From a checkpoint of a small transformer trained on Wikipedia.
Architecture: no biases in attention or MLP, untied embeddings.
Training: a variant of Muon for these matrices, 337M tokens, 5319 steps.
Each number is 200 + 20 x the weight over the matrix's rms, rounded and kept within 0 to 999. Layers, rows and columns count from 0.

# layer 4 MLP down (transposed), 1280x320, rms 0.0489, rows 874-910, columns 192-255
179,199,201,176,231,183,232,192,212,203,222,201,183,244,250,225,185,213,189,189,203,215,188,211,223,197,224,169,143,203,220,222,194,201,247,239,217,218,220,171,234,234,192,205,217,204,211,230,209,181,234,196,236,225,196,198,206,204,222,157,194,183,192,196
210,178,166,219,189,173,226,228,200,217,191,219,201,227,223,201,218,219,170,162,178,183,185,185,216,207,175,190,181,204,197,222,198,225,217,208,229,190,215,209,209,192,217,221,213,198,199,206,171,196,204,182,223,195,189,181,189,212,208,185,200,238,203,235
178,176,180,223,187,197,188,186,170,179,207,217,235,219,183,231,212,171,219,218,236,211,171,207,175,187,230,223,212,193,212,169,200,197,195,176,215,176,210,174,211,192,195,198,182,219,177,201,202,165,229,214,199,220,196,199,195,186,183,204,173,172,225,191
205,191,196,177,185,203,221,209,211,201,201,190,200,198,191,219,213,168,201,218,219,209,189,228,237,202,229,188,210,178,211,202,210,211,209,168,223,162,212,209,183,251,220,241,189,171,211,212,160,205,203,198,219,195,210,192,211,191,218,215,191,203,212,218
155,216,170,206,197,194,207,196,197,234,184,210,215,202,155,182,207,212,219,181,164,204,211,195,209,195,183,194,217,204,249,197,190,167,210,173,192,235,182,186,206,189,229,204,212,191,209,198,177,219,189,211,205,207,226,244,219,195,209,202,181,198,234,193
161,183,214,222,200,193,206,196,184,199,164,228,178,215,190,214,195,210,173,206,147,201,228,191,186,207,238,233,189,217,174,207,212,194,181,197,179,203,201,232,169,179,233,234,205,187,222,202,201,219,221,222,208,198,210,226,219,218,204,206,207,211,204,190
220,199,199,184,190,238,224,239,205,203,196,174,205,195,215,197,176,203,215,180,193,216,207,233,217,192,203,187,212,200,194,178,207,217,183,226,213,188,208,194,159,200,183,194,194,177,187,181,210,180,210,192,194,204,176,207,212,212,203,210,162,186,155,170
199,221,207,226,185,203,200,202,196,203,211,212,194,237,168,196,173,210,208,179,195,193,207,215,186,207,217,192,226,227,190,205,199,205,195,219,179,196,228,198,191,186,186,212,206,175,207,236,200,208,195,219,209,194,190,186,198,227,232,201,202,171,196,221
206,238,201,227,202,188,230,154,192,201,246,185,209,203,179,197,216,210,235,228,203,225,219,198,210,202,187,175,187,192,206,205,179,179,206,241,218,198,218,192,196,200,197,192,198,197,144,207,199,222,215,212,174,189,240,191,186,194,193,212,234,203,190,191
224,206,199,210,161,224,176,195,226,232,180,194,220,208,174,156,191,203,195,214,199,212,217,201,202,212,195,188,232,178,184,224,196,212,185,162,172,195,172,181,198,233,246,157,196,220,221,174,186,219,221,220,197,170,171,222,241,190,174,218,186,218,178,203
168,195,237,177,206,220,202,207,205,234,207,172,184,223,209,180,197,228,152,210,168,199,181,235,206,202,232,202,210,193,197,239,201,198,223,192,267,211,193,186,212,179,248,185,200,218,222,205,193,193,215,218,211,219,194,216,220,202,191,168,195,221,191,196
196,194,207,214,233,219,250,200,195,231,181,193,186,187,206,187,174,233,180,228,164,177,195,179,187,204,189,235,193,209,214,181,254,164,193,185,216,175,176,204,165,173,206,231,215,209,174,192,164,204,187,213,233,185,256,197,172,178,236,198,209,226,221,195
169,215,159,161,216,227,200,158,196,187,175,231,187,184,214,208,190,197,161,181,209,214,213,226,174,189,223,234,215,217,212,185,173,234,193,215,221,215,183,226,177,240,201,185,202,183,174,197,212,193,207,168,207,194,211,171,213,229,193,166,193,214,189,166
195,192,208,183,191,191,176,180,221,196,210,209,219,214,201,220,218,207,179,208,190,197,220,207,216,194,211,226,199,194,166,196,200,227,210,226,195,186,194,217,188,183,180,216,179,205,216,226,236,178,197,227,203,157,224,191,202,237,202,186,218,188,189,219
198,201,193,207,215,231,189,201,197,193,199,187,205,197,217,204,190,226,222,185,189,214,210,203,205,239,226,235,186,210,213,207,200,157,193,163,190,180,179,208,223,213,153,224,206,202,195,211,167,209,184,191,227,229,204,204,220,225,196,218,224,196,173,208
154,180,171,215,164,233,238,193,179,186,207,223,223,189,181,182,212,193,192,211,145,209,180,192,214,199,172,204,219,163,191,226,206,194,189,173,193,199,198,195,229,211,204,206,202,191,214,201,221,222,189,191,218,209,206,183,178,175,205,236,252,188,215,197
204,189,182,182,228,188,188,222,208,199,207,209,210,167,194,232,234,222,198,182,175,179,203,179,186,182,182,196,204,216,239,206,200,179,192,195,185,190,218,199,202,170,234,200,234,205,191,227,239,192,209,213,183,190,199,195,201,205,199,194,227,178,213,197
212,221,212,236,158,183,198,182,230,180,175,189,186,232,197,190,159,175,198,174,225,210,239,207,212,197,244,169,170,229,216,194,201,227,189,210,201,194,198,200,238,182,171,204,199,184,203,173,182,204,226,216,187,230,216,188,176,201,222,230,212,183,164,202
226,197,193,199,160,224,209,212,221,208,205,195,227,179,227,171,180,194,165,185,190,226,214,219,178,196,238,203,193,196,177,198,204,197,212,210,179,209,202,222,191,185,186,177,212,231,200,207,198,199,182,193,220,204,221,186,258,225,211,178,150,191,189,212
226,192,215,240,198,181,185,242,197,192,206,192,214,215,190,191,205,184,217,243,205,240,174,188,184,216,209,229,203,185,178,211,201,160,201,200,201,227,177,192,222,197,194,210,193,244,203,220,179,203,220,215,195,212,167,180,251,210,181,208,135,199,193,199
161,214,208,177,235,200,208,207,226,210,193,198,217,217,157,152,218,211,184,188,220,200,219,224,192,174,208,227,219,208,187,167,193,176,211,197,233,191,190,219,199,176,203,210,190,183,195,229,230,196,227,181,214,194,186,169,217,180,192,198,197,173,183,207
175,227,233,218,212,211,206,161,200,216,155,245,196,197,191,150,224,210,198,180,217,173,208,194,187,196,188,209,194,212,197,209,213,190,209,199,201,246,243,200,162,171,223,189,194,172,185,219,144,196,191,199,196,202,222,239,203,234,197,227,195,154,217,211
167,230,204,183,160,220,238,244,196,201,196,212,180,217,193,220,179,196,213,215,184,208,209,158,184,212,218,175,209,211,217,189,196,199,202,213,182,211,155,212,172,210,225,194,208,232,200,192,178,177,186,197,200,206,203,172,196,227,216,212,223,207,208,197
208,234,227,173,214,201,178,203,172,176,197,213,189,192,201,226,214,240,169,204,178,206,199,218,190,192,211,189,187,221,196,190,206,224,224,193,202,203,211,212,176,165,198,174,173,239,205,171,190,190,180,193,195,211,210,194,208,181,247,178,221,203,174,156
211,206,207,194,201,175,232,234,187,214,183,242,171,205,184,221,207,197,178,201,229,200,175,242,191,208,175,184,198,201,210,216,219,203,142,209,162,198,202,228,181,224,192,196,215,234,239,196,225,224,185,213,161,198,189,242,173,192,199,220,203,196,173,195
203,220,221,193,216,227,205,199,184,195,227,207,217,192,175,186,175,192,199,201,198,191,208,248,199,200,191,215,222,189,197,227,198,158,206,215,238,194,204,225,222,233,199,196,194,197,234,182,204,168,201,179,151,200,181,170,244,206,199,199,159,232,197,194
230,199,192,167,210,201,203,181,217,200,214,200,220,226,188,208,206,187,225,191,225,173,208,201,190,206,199,171,230,185,189,225,211,207,181,215,210,190,219,196,173,198,214,187,201,190,184,202,191,215,174,185,208,181,166,176,212,179,230,206,181,194,227,229
228,189,173,211,204,208,194,168,169,174,205,191,211,165,213,193,194,217,179,188,204,210,179,205,187,196,217,181,199,176,204,202,244,214,210,178,206,176,209,234,194,196,215,207,172,179,208,197,184,210,187,234,217,211,161,200,203,197,225,244,206,163,193,202
201,191,188,183,208,203,204,207,168,187,205,250,171,227,204,186,231,195,216,180,174,193,214,214,227,205,208,217,204,164,190,206,169,220,193,225,201,226,195,201,196,180,187,224,178,195,218,181,237,217,241,206,225,224,200,250,206,223,167,201,172,223,189,209
197,185,198,198,186,172,153,158,188,177,185,212,191,194,187,210,212,183,198,196,197,218,218,188,201,190,172,229,190,203,171,237,208,169,182,189,207,185,214,206,201,236,206,217,181,223,187,213,192,187,227,178,215,195,172,216,183,203,210,179,240,197,207,215
202,183,192,183,183,231,194,214,204,225,200,180,224,197,208,222,165,198,212,197,201,182,189,201,196,223,195,194,223,178,217,189,226,206,189,197,176,196,195,202,231,203,205,206,212,192,199,181,189,191,225,209,213,175,186,159,208,213,173,214,206,223,161,209
230,240,145,207,183,196,188,216,207,211,214,205,205,191,188,204,229,221,218,167,186,226,192,212,210,185,232,219,205,211,186,171,167,200,202,213,177,181,188,223,188,188,211,214,196,220,191,186,248,178,189,176,212,193,194,189,209,239,212,199,226,221,191,164
211,228,220,225,202,215,219,187,196,200,190,210,203,176,213,206,207,202,208,190,167,181,209,168,181,216,229,209,209,182,194,179,180,223,177,214,184,235,201,219,196,229,206,167,173,185,194,202,182,189,185,214,197,189,242,201,161,200,192,212,193,215,211,207
190,218,223,240,201,239,204,211,193,217,196,161,217,157,203,172,138,201,216,236,253,188,183,179,214,211,200,197,205,207,203,188,203,200,191,194,190,255,193,179,248,224,197,169,166,223,206,196,173,195,235,188,202,172,224,196,192,184,227,199,210,194,211,215
209,182,215,202,204,208,196,183,174,204,195,230,193,217,187,219,182,170,203,178,184,189,186,211,214,184,180,175,188,193,159,204,215,217,190,196,224,186,189,207,208,202,226,197,207,208,162,190,196,223,204,167,169,219,201,222,174,193,219,159,239,177,189,225
217,176,223,212,246,174,209,204,191,185,220,218,211,205,224,223,237,187,195,181,223,204,224,197,179,205,179,162,201,180,200,175,189,216,200,220,224,208,214,214,219,191,221,182,157,203,190,233,228,228,170,176,208,209,206,173,235,192,199,209,196,216,195,228
183,184,205,195,234,212,190,216,180,191,182,183,155,187,223,211,169,213,206,187,224,171,238,200,226,207,178,234,176,164,188,194,191,184,204,216,207,244,220,226,224,193,216,224,215,192,209,210,205,187,203,157,180,206,231,193,195,211,219,222,196,177,194,193
# layer 4 MLP gate, 1280x320, rms 0.1, rows 875-910, columns 192-255
226,196,193,215,195,196,180,217,207,186,193,197,208,203,212,222,176,188,155,209,221,220,212,219,183,186,227,197,213,186,221,172,205,211,181,212,161,216,217,198,178,194,153,230,182,219,216,223,213,188,213,192,206,190,183,240,200,189,233,222,236,183,189,194
213,231,194,202,219,214,158,226,223,201,177,218,163,207,197,178,181,198,184,183,216,231,211,200,191,197,173,197,185,207,203,195,229,184,180,196,195,245,188,208,184,188,179,189,205,178,199,198,200,215,186,179,187,195,231,201,177,180,196,189,192,201,184,209
226,171,190,240,214,244,196,173,212,210,219,187,204,240,187,185,168,218,210,188,195,179,180,219,184,186,184,206,171,243,226,215,204,174,172,245,196,197,196,186,226,183,223,181,208,208,204,214,185,230,193,206,179,198,239,204,186,207,205,215,217,198,187,216
220,188,192,190,196,181,176,195,240,191,208,192,212,198,214,175,227,201,178,228,211,201,202,213,197,181,201,206,212,202,170,226,236,208,176,223,200,170,167,197,189,194,193,208,174,200,184,207,219,200,190,169,179,233,181,222,182,217,178,203,233,223,188,218
182,193,209,204,197,194,201,200,256,224,180,207,212,234,223,213,212,219,208,211,184,197,233,196,199,201,215,192,242,148,182,227,216,204,240,163,189,177,205,225,243,209,168,204,197,193,186,194,244,176,195,210,216,180,196,168,222,171,173,196,173,152,176,202
232,209,159,204,226,215,201,225,181,186,164,190,168,198,190,185,170,197,207,162,209,190,222,182,202,205,204,212,212,169,205,202,197,216,225,242,178,205,198,197,194,189,204,205,218,199,206,191,215,184,180,221,183,198,169,187,172,193,188,200,249,200,186,210
189,211,217,215,191,191,203,171,216,223,208,212,214,237,217,147,177,200,195,205,184,197,189,217,181,211,210,216,219,220,212,208,222,241,207,196,194,184,211,194,178,187,208,196,202,195,226,226,196,214,206,221,217,186,203,139,190,211,215,215,192,206,191,223
209,194,224,184,201,194,198,220,239,170,233,179,164,210,205,191,177,223,179,198,188,210,176,203,242,186,219,214,220,226,206,196,212,196,189,180,198,229,207,245,213,212,199,194,189,208,213,185,231,195,187,165,214,188,178,214,238,214,210,203,224,197,182,194
208,219,180,219,158,213,214,211,201,242,200,177,194,183,179,193,206,203,186,212,208,230,196,201,161,202,195,205,216,184,142,178,196,205,203,184,178,158,195,174,192,237,215,151,205,191,220,209,179,210,208,203,184,185,204,216,216,212,184,230,205,204,183,196
167,230,216,197,229,200,186,170,189,190,181,203,147,204,206,175,167,189,151,186,198,212,180,204,200,180,220,176,172,229,202,194,224,145,204,198,203,224,188,190,231,255,221,201,205,195,190,186,203,181,201,188,204,210,186,220,198,233,173,178,201,164,185,225
194,198,169,192,206,175,248,209,182,215,221,213,194,173,210,201,178,184,168,240,166,178,221,236,191,223,211,188,172,217,198,185,220,185,179,210,227,223,201,186,207,198,188,178,215,188,192,184,219,205,179,187,226,188,228,197,208,230,215,208,198,209,190,190
255,152,187,158,205,180,211,221,199,199,241,188,197,169,190,206,204,189,218,200,194,213,189,150,185,228,189,172,201,179,196,179,193,187,211,201,226,169,219,205,191,187,223,191,181,215,224,215,181,223,188,182,230,194,212,197,230,209,182,192,205,251,235,188
221,208,208,199,202,174,215,173,180,207,199,178,185,208,214,231,209,214,212,176,176,201,203,195,194,232,210,206,208,201,219,201,212,220,228,201,184,189,193,204,220,212,190,187,200,234,189,180,182,226,188,204,211,225,194,212,216,182,202,182,194,224,183,184
201,203,193,186,179,152,197,187,211,225,199,204,188,176,203,193,212,177,177,193,177,180,214,200,189,196,170,186,217,199,189,216,197,202,224,213,200,210,226,183,186,194,230,191,188,185,214,180,236,208,202,189,169,193,204,198,179,185,211,206,229,182,202,205
216,226,185,167,238,181,215,200,194,213,199,162,173,195,189,198,200,206,233,204,189,191,206,170,196,194,202,203,221,187,220,172,219,199,199,220,188,204,205,187,181,221,206,206,185,183,200,182,196,210,218,210,235,225,196,184,200,217,163,184,153,191,175,196
205,214,223,197,210,189,189,216,207,220,208,200,166,191,193,187,219,187,197,212,187,189,168,198,209,188,207,195,247,249,206,186,230,177,215,186,194,173,180,198,164,177,203,222,178,168,208,225,181,193,231,223,208,184,216,208,203,193,193,205,190,174,210,210
216,245,228,163,245,195,200,229,180,178,179,204,217,195,158,198,255,159,212,183,181,210,217,197,218,212,228,201,241,162,236,138,207,205,214,204,193,175,230,182,197,196,201,229,208,167,167,199,221,203,188,195,228,229,188,188,150,199,194,207,190,224,217,222
227,204,212,193,167,213,224,218,192,226,192,210,217,184,221,176,201,182,229,181,191,206,185,212,191,252,227,185,182,200,214,201,206,194,226,224,202,186,194,216,212,182,191,183,184,210,208,200,236,163,187,182,193,251,227,190,224,206,248,206,159,203,171,190
232,196,188,209,215,221,259,201,198,169,183,225,213,182,219,205,221,207,186,208,187,192,198,210,214,205,156,172,216,161,217,218,198,195,170,151,209,180,200,159,197,163,204,218,221,227,163,204,217,221,190,192,165,197,220,212,193,192,156,215,192,214,163,183
215,184,178,222,206,190,191,225,180,209,200,162,189,150,164,156,186,167,178,206,186,258,250,184,213,203,194,225,177,203,225,219,210,183,242,199,231,217,182,243,182,211,207,191,174,228,165,187,209,186,200,198,212,208,188,172,180,162,227,233,205,196,218,193
223,197,257,208,192,185,182,190,214,240,185,236,175,191,252,177,181,220,222,182,231,190,195,200,189,201,222,199,171,219,211,162,209,230,177,223,234,194,255,180,176,178,235,198,221,205,180,235,188,180,171,221,191,206,193,198,207,230,217,187,187,152,205,201
217,244,166,203,153,240,223,235,224,188,170,185,176,207,194,226,205,158,199,216,192,212,198,149,195,208,183,177,205,193,191,185,197,231,189,214,193,214,141,200,183,234,222,224,204,236,197,194,173,233,192,218,188,204,212,189,192,208,187,204,220,215,202,224
212,229,174,203,221,189,159,213,226,193,194,215,205,222,190,231,182,164,191,186,182,191,179,170,187,203,149,192,217,228,166,246,220,220,182,194,203,193,196,183,179,192,189,197,216,168,228,178,185,180,193,198,197,228,201,187,203,186,196,212,192,194,192,212
212,206,155,164,207,182,192,221,199,194,194,218,196,218,205,224,196,186,227,182,212,177,214,191,187,193,191,177,226,199,185,192,227,172,173,212,198,182,195,225,177,213,191,138,190,180,207,221,195,216,181,199,182,215,206,225,195,178,216,199,206,184,188,180
211,203,232,192,194,208,212,170,192,192,171,187,177,221,204,227,191,208,191,191,189,241,235,186,194,188,191,177,185,210,207,204,210,195,185,207,241,223,206,217,216,210,174,191,164,184,212,223,217,183,207,221,231,199,227,213,242,236,239,182,163,180,161,171
226,210,211,202,202,225,228,179,225,203,230,232,207,216,167,191,218,181,188,195,242,191,215,197,200,239,189,197,158,199,175,183,187,182,220,193,194,214,186,177,171,180,204,173,185,226,208,235,219,199,188,205,248,191,179,196,191,199,211,211,193,201,207,181
214,201,175,226,228,184,174,255,231,202,176,191,184,225,205,200,222,220,213,208,186,189,169,187,210,233,213,203,231,222,180,253,162,217,205,167,226,269,229,164,205,208,170,176,174,208,218,185,216,234,174,171,201,197,221,193,230,206,177,209,192,222,198,170
215,205,185,199,217,232,181,201,208,187,180,210,200,190,185,172,178,200,185,228,215,222,193,198,171,172,180,202,165,208,217,208,196,218,197,215,179,190,194,216,205,230,164,206,227,236,209,169,184,182,209,185,249,217,235,181,190,232,214,218,192,209,227,216
193,215,200,218,208,173,192,187,181,235,193,223,152,201,203,154,212,225,186,163,181,191,164,219,221,182,216,174,175,197,173,181,228,200,208,206,208,210,169,164,243,227,203,187,217,169,197,210,186,215,208,173,200,196,204,218,201,228,206,196,228,222,159,221
214,233,197,233,216,201,224,189,224,147,182,222,196,200,208,171,224,214,212,183,202,217,220,201,190,182,202,222,195,207,144,195,186,182,213,215,234,205,200,220,189,182,196,200,186,213,233,191,159,194,156,223,193,197,186,212,201,199,205,206,187,174,230,184
219,219,195,210,200,213,181,165,203,214,203,213,208,205,217,167,197,161,221,185,179,196,227,194,216,191,202,206,192,215,213,189,213,230,186,201,199,248,182,226,209,203,224,220,223,230,160,173,223,229,195,204,201,167,212,194,181,240,178,205,213,222,177,183
181,205,212,173,219,194,199,199,194,214,215,216,187,234,193,208,221,220,235,210,223,219,178,223,211,197,204,182,184,216,179,200,233,146,195,187,169,184,211,200,181,177,199,220,224,183,231,205,180,179,203,175,195,193,171,200,211,215,208,178,181,209,204,211
223,215,203,180,190,171,234,183,216,199,194,199,166,193,182,183,242,226,184,168,159,179,220,194,186,189,184,197,188,168,179,187,210,206,199,209,202,174,200,212,208,173,233,210,204,211,170,182,185,197,189,204,174,221,193,227,204,249,211,205,206,200,192,190
223,253,220,203,199,214,217,212,203,214,183,179,233,210,211,193,200,209,206,225,193,222,203,200,171,209,214,216,214,204,215,205,193,198,202,240,178,200,212,181,192,210,197,196,186,172,219,202,181,200,219,240,212,189,197,206,226,206,198,218,210,203,222,203
212,202,200,171,210,180,190,254,187,177,212,195,224,216,184,193,209,184,209,206,191,207,187,225,210,203,171,181,211,155,210,185,211,216,235,202,220,271,209,199,189,227,199,167,221,199,206,207,246,181,169,207,237,194,198,217,255,207,172,194,207,222,219,198
132,195,195,213,178,203,199,203,189,198,219,260,202,210,194,173,222,231,229,181,210,183,203,204,216,176,217,226,233,218,181,194,209,210,201,226,168,232,147,185,187,184,175,199,248,214,196,204,207,193,176,231,223,184,199,191,169,202,190,160,203,174,227,230
# layer 4 MLP up, 1280x320, rms 0.108, rows 875-910, columns 192-255
186,179,194,200,220,212,172,221,212,204,226,205,261,158,173,202,190,198,218,190,220,198,222,187,221,180,202,200,191,185,213,221,209,216,204,208,210,216,151,212,216,196,180,221,210,189,183,184,179,215,223,206,187,223,206,219,172,197,222,204,210,210,201,201
222,180,177,230,212,174,196,267,199,189,186,208,178,210,209,211,211,189,185,188,246,203,184,198,202,175,204,192,178,175,192,208,182,204,199,188,158,206,218,171,198,195,191,171,234,193,177,206,219,160,225,207,196,167,219,203,176,154,175,227,228,172,188,236
216,188,175,211,233,210,211,199,177,191,240,216,183,223,225,229,162,213,228,184,197,198,186,195,182,214,167,201,195,231,203,206,210,185,204,242,214,202,198,204,170,186,179,178,176,198,172,207,220,175,203,211,187,174,210,191,186,238,212,203,172,168,179,186
237,188,224,208,200,215,183,203,206,170,208,195,187,190,230,206,199,180,200,207,220,200,191,207,211,216,194,212,215,195,161,219,202,196,192,202,210,202,228,209,206,210,175,195,193,216,188,189,223,189,177,187,181,195,187,159,193,202,192,189,216,206,155,208
234,206,166,188,199,189,187,171,219,163,238,205,189,229,204,171,262,209,191,192,217,195,180,192,211,199,185,164,187,200,224,204,234,187,215,191,221,209,218,152,165,238,179,181,260,231,202,200,218,219,140,189,205,203,180,178,174,219,141,169,178,187,210,172
193,211,188,226,198,173,214,178,205,199,216,253,202,193,179,195,214,207,186,231,204,162,204,190,182,244,222,201,182,134,209,228,190,188,198,202,201,207,202,207,209,172,233,176,205,229,223,185,173,188,168,195,213,213,209,189,201,193,210,205,253,200,221,194
214,210,179,175,205,195,216,210,214,208,207,184,227,163,207,219,221,192,205,229,213,206,220,221,223,195,189,179,203,215,208,198,207,184,184,192,214,200,182,204,218,188,204,200,220,187,209,173,204,171,182,160,207,212,226,230,220,202,185,156,224,176,214,185
209,218,220,194,187,208,193,209,200,175,234,157,199,198,183,206,188,167,192,199,164,225,202,207,209,194,197,228,201,186,202,220,210,156,194,211,221,215,189,222,200,181,215,222,216,215,205,195,217,182,204,199,193,204,237,222,193,228,190,165,217,219,212,172
198,176,193,168,227,197,212,196,176,199,209,215,192,216,219,208,206,200,191,180,181,218,213,211,223,180,178,180,201,224,233,185,214,179,201,218,245,232,211,203,185,169,186,185,209,204,209,158,235,192,190,225,161,233,212,206,150,215,236,191,212,194,211,196
199,222,182,215,214,180,224,194,226,170,185,201,221,189,197,237,190,219,232,200,236,210,236,200,222,211,197,218,223,166,200,169,186,234,174,178,169,190,189,188,173,186,179,182,185,180,213,224,183,213,177,202,212,226,211,203,183,206,193,209,171,185,208,200
238,200,168,197,212,215,197,189,228,220,204,184,203,212,189,197,171,202,187,201,187,225,193,217,194,208,231,169,160,212,218,218,234,209,216,224,194,169,202,205,196,198,192,219,209,210,169,228,195,168,186,214,215,198,209,218,171,198,205,201,192,228,226,206
196,208,178,219,186,237,230,191,205,179,193,216,190,185,240,211,198,178,233,202,204,205,177,204,210,216,176,226,198,193,205,178,190,221,237,221,205,211,209,189,203,193,223,188,192,200,214,151,179,188,198,178,189,221,205,183,220,201,176,194,185,217,157,152
201,209,190,191,207,208,216,193,201,198,207,188,202,177,181,185,203,174,199,209,237,201,182,195,241,185,183,208,197,228,192,201,209,192,190,192,221,164,215,174,183,219,226,198,230,189,188,205,234,184,219,203,214,198,181,194,199,181,190,196,220,209,214,206
198,212,199,184,179,189,233,174,213,216,195,189,189,192,193,198,195,180,159,173,196,217,230,198,185,194,191,219,220,198,185,240,194,225,204,206,203,206,208,199,197,218,214,184,208,196,200,165,207,207,230,208,177,189,199,180,190,197,230,188,204,184,225,208
203,187,191,190,206,234,194,185,209,178,195,203,171,182,251,190,207,201,190,203,193,191,191,166,219,194,213,200,214,177,214,219,197,184,192,223,179,199,192,230,202,242,202,212,202,178,201,198,204,197,235,211,214,202,217,165,195,192,204,155,193,180,193,178
183,213,213,178,190,233,184,205,191,192,208,191,222,201,199,183,188,187,230,211,216,185,231,207,181,190,180,188,214,208,185,203,169,170,201,224,204,170,200,217,192,205,186,177,200,206,182,151,214,196,217,202,199,214,210,211,182,197,197,170,186,184,167,217
226,232,218,208,143,206,155,199,218,178,172,193,172,218,214,212,216,219,221,213,194,192,141,163,194,206,196,226,200,214,203,170,182,194,220,193,199,175,182,233,180,218,187,201,177,214,171,195,194,230,192,219,227,183,176,181,200,243,191,213,178,161,190,209
201,187,217,214,195,205,209,183,187,183,164,226,192,198,222,197,194,201,208,178,212,191,198,219,233,209,176,189,189,198,229,200,201,212,183,214,209,220,180,222,202,212,203,217,175,191,222,181,209,189,199,217,196,162,202,186,184,204,188,243,217,197,210,193
209,208,201,209,222,218,208,169,192,198,205,173,191,209,203,217,210,212,219,184,198,204,196,186,220,202,178,168,179,190,203,229,221,160,202,198,220,197,165,204,192,207,197,180,223,214,185,199,174,189,204,194,209,174,181,168,177,208,200,218,199,219,198,201
161,187,188,178,204,203,159,208,184,172,196,226,211,207,215,252,212,243,230,165,206,170,166,220,206,193,223,184,202,185,158,195,175,203,199,210,228,192,217,191,209,194,205,216,228,203,227,194,169,216,190,213,199,231,176,182,207,205,184,235,177,186,186,213
225,184,175,179,181,212,213,226,220,205,212,193,191,193,241,176,182,162,209,177,190,213,218,221,204,179,239,152,194,166,179,238,192,232,213,221,194,220,202,188,208,194,241,204,178,192,183,203,176,192,215,213,194,212,158,187,180,183,201,189,228,221,250,205
188,185,237,171,230,170,181,220,172,204,231,211,247,187,200,175,205,225,205,209,203,188,204,248,164,214,213,213,203,208,174,207,213,176,185,238,215,181,206,195,203,168,181,174,195,168,220,201,220,189,232,206,191,201,193,217,214,203,217,200,193,198,208,175
183,224,227,176,156,164,194,218,175,180,173,210,164,221,208,179,192,185,197,197,198,212,193,193,195,213,165,183,206,225,204,202,179,208,212,177,208,141,188,189,234,199,205,181,227,223,163,182,212,242,187,209,234,226,188,186,218,183,213,193,214,237,184,224
169,157,233,240,223,203,225,202,212,202,235,209,201,205,197,178,199,168,188,225,220,235,194,203,185,225,188,202,188,256,239,212,198,180,212,233,202,194,210,228,186,173,224,236,187,225,173,177,189,220,197,200,234,189,205,201,179,149,222,162,201,206,205,211
246,194,188,179,224,168,234,193,229,216,182,218,236,254,202,180,187,180,165,196,183,210,200,205,224,192,233,187,205,161,235,190,229,219,211,208,214,248,205,202,166,194,199,167,195,209,177,213,190,159,195,222,211,219,230,227,197,214,223,224,220,208,190,191
212,161,212,164,219,217,174,212,183,241,205,172,208,213,218,199,216,179,203,164,150,199,207,197,191,169,213,193,181,212,214,201,215,184,201,187,209,203,215,225,201,212,257,224,215,199,193,210,185,225,175,188,186,223,173,172,229,181,223,178,207,210,210,210
194,203,199,212,179,196,206,198,236,212,194,182,207,215,211,175,223,200,184,189,216,219,192,198,176,190,193,205,165,218,176,217,206,228,207,204,208,217,185,198,181,162,192,195,197,235,198,169,160,227,199,208,197,206,220,165,202,160,161,201,203,230,228,176
223,191,199,188,191,171,196,233,196,204,192,202,154,199,217,252,216,225,199,142,210,159,219,138,230,203,217,213,199,168,195,189,217,200,197,199,200,216,192,214,169,173,203,201,184,175,170,192,189,211,240,154,210,176,174,211,176,200,162,197,200,178,189,213
185,207,220,197,172,200,223,206,177,236,214,193,187,218,225,192,149,185,187,190,163,220,167,202,213,220,238,177,189,179,168,204,222,195,207,198,180,214,191,190,221,248,224,231,184,179,183,199,212,219,207,162,205,177,221,196,201,225,199,218,214,208,198,225
235,219,212,223,202,205,234,190,181,171,218,226,193,191,209,189,226,195,204,178,192,193,208,169,209,167,166,195,192,218,197,208,212,157,197,238,206,192,207,192,185,198,223,204,173,217,190,204,189,196,173,189,173,206,208,179,211,196,249,190,225,210,196,193
183,155,242,187,199,188,195,181,171,201,166,197,190,194,233,212,167,187,179,215,214,190,191,220,186,213,188,195,199,173,208,227,245,198,221,194,197,220,203,222,204,214,189,188,215,153,189,229,190,191,213,238,194,205,214,185,183,174,157,202,202,170,187,222
207,195,181,237,178,192,211,219,220,192,195,172,201,175,197,187,152,205,184,236,199,192,225,200,192,184,213,155,165,216,159,196,207,193,220,152,196,233,232,213,215,239,199,184,179,177,201,214,202,202,202,222,203,197,215,205,190,220,196,198,216,184,206,189
239,218,213,225,182,226,221,211,193,198,195,176,198,206,172,190,225,224,188,196,194,157,221,177,171,210,186,198,190,201,187,211,217,218,213,193,173,244,219,208,204,205,216,179,213,219,190,182,191,219,199,208,152,192,153,186,182,229,208,214,171,232,215,207
223,227,231,217,213,177,215,207,188,222,192,194,234,216,184,176,214,195,189,202,237,225,193,213,177,212,225,207,202,188,199,229,200,180,198,230,166,199,210,228,185,206,202,196,170,189,215,209,191,161,222,256,189,170,216,189,229,179,185,212,190,170,213,195
199,170,214,234,235,178,174,187,182,189,239,252,224,180,200,175,198,243,202,215,235,208,207,193,207,177,189,184,227,221,182,230,202,229,210,184,217,163,185,198,202,193,179,229,209,196,232,217,179,215,183,216,234,214,205,196,195,180,214,168,187,180,192,215
147,185,218,221,181,223,204,171,228,204,203,156,190,212,205,248,190,231,209,169,218,149,174,193,230,245,194,224,175,173,256,235,204,199,208,181,196,185,233,194,198,195,192,226,224,192,201,221,195,190,193,238,204,181,216,189,237,211,202,189,227,264,165,170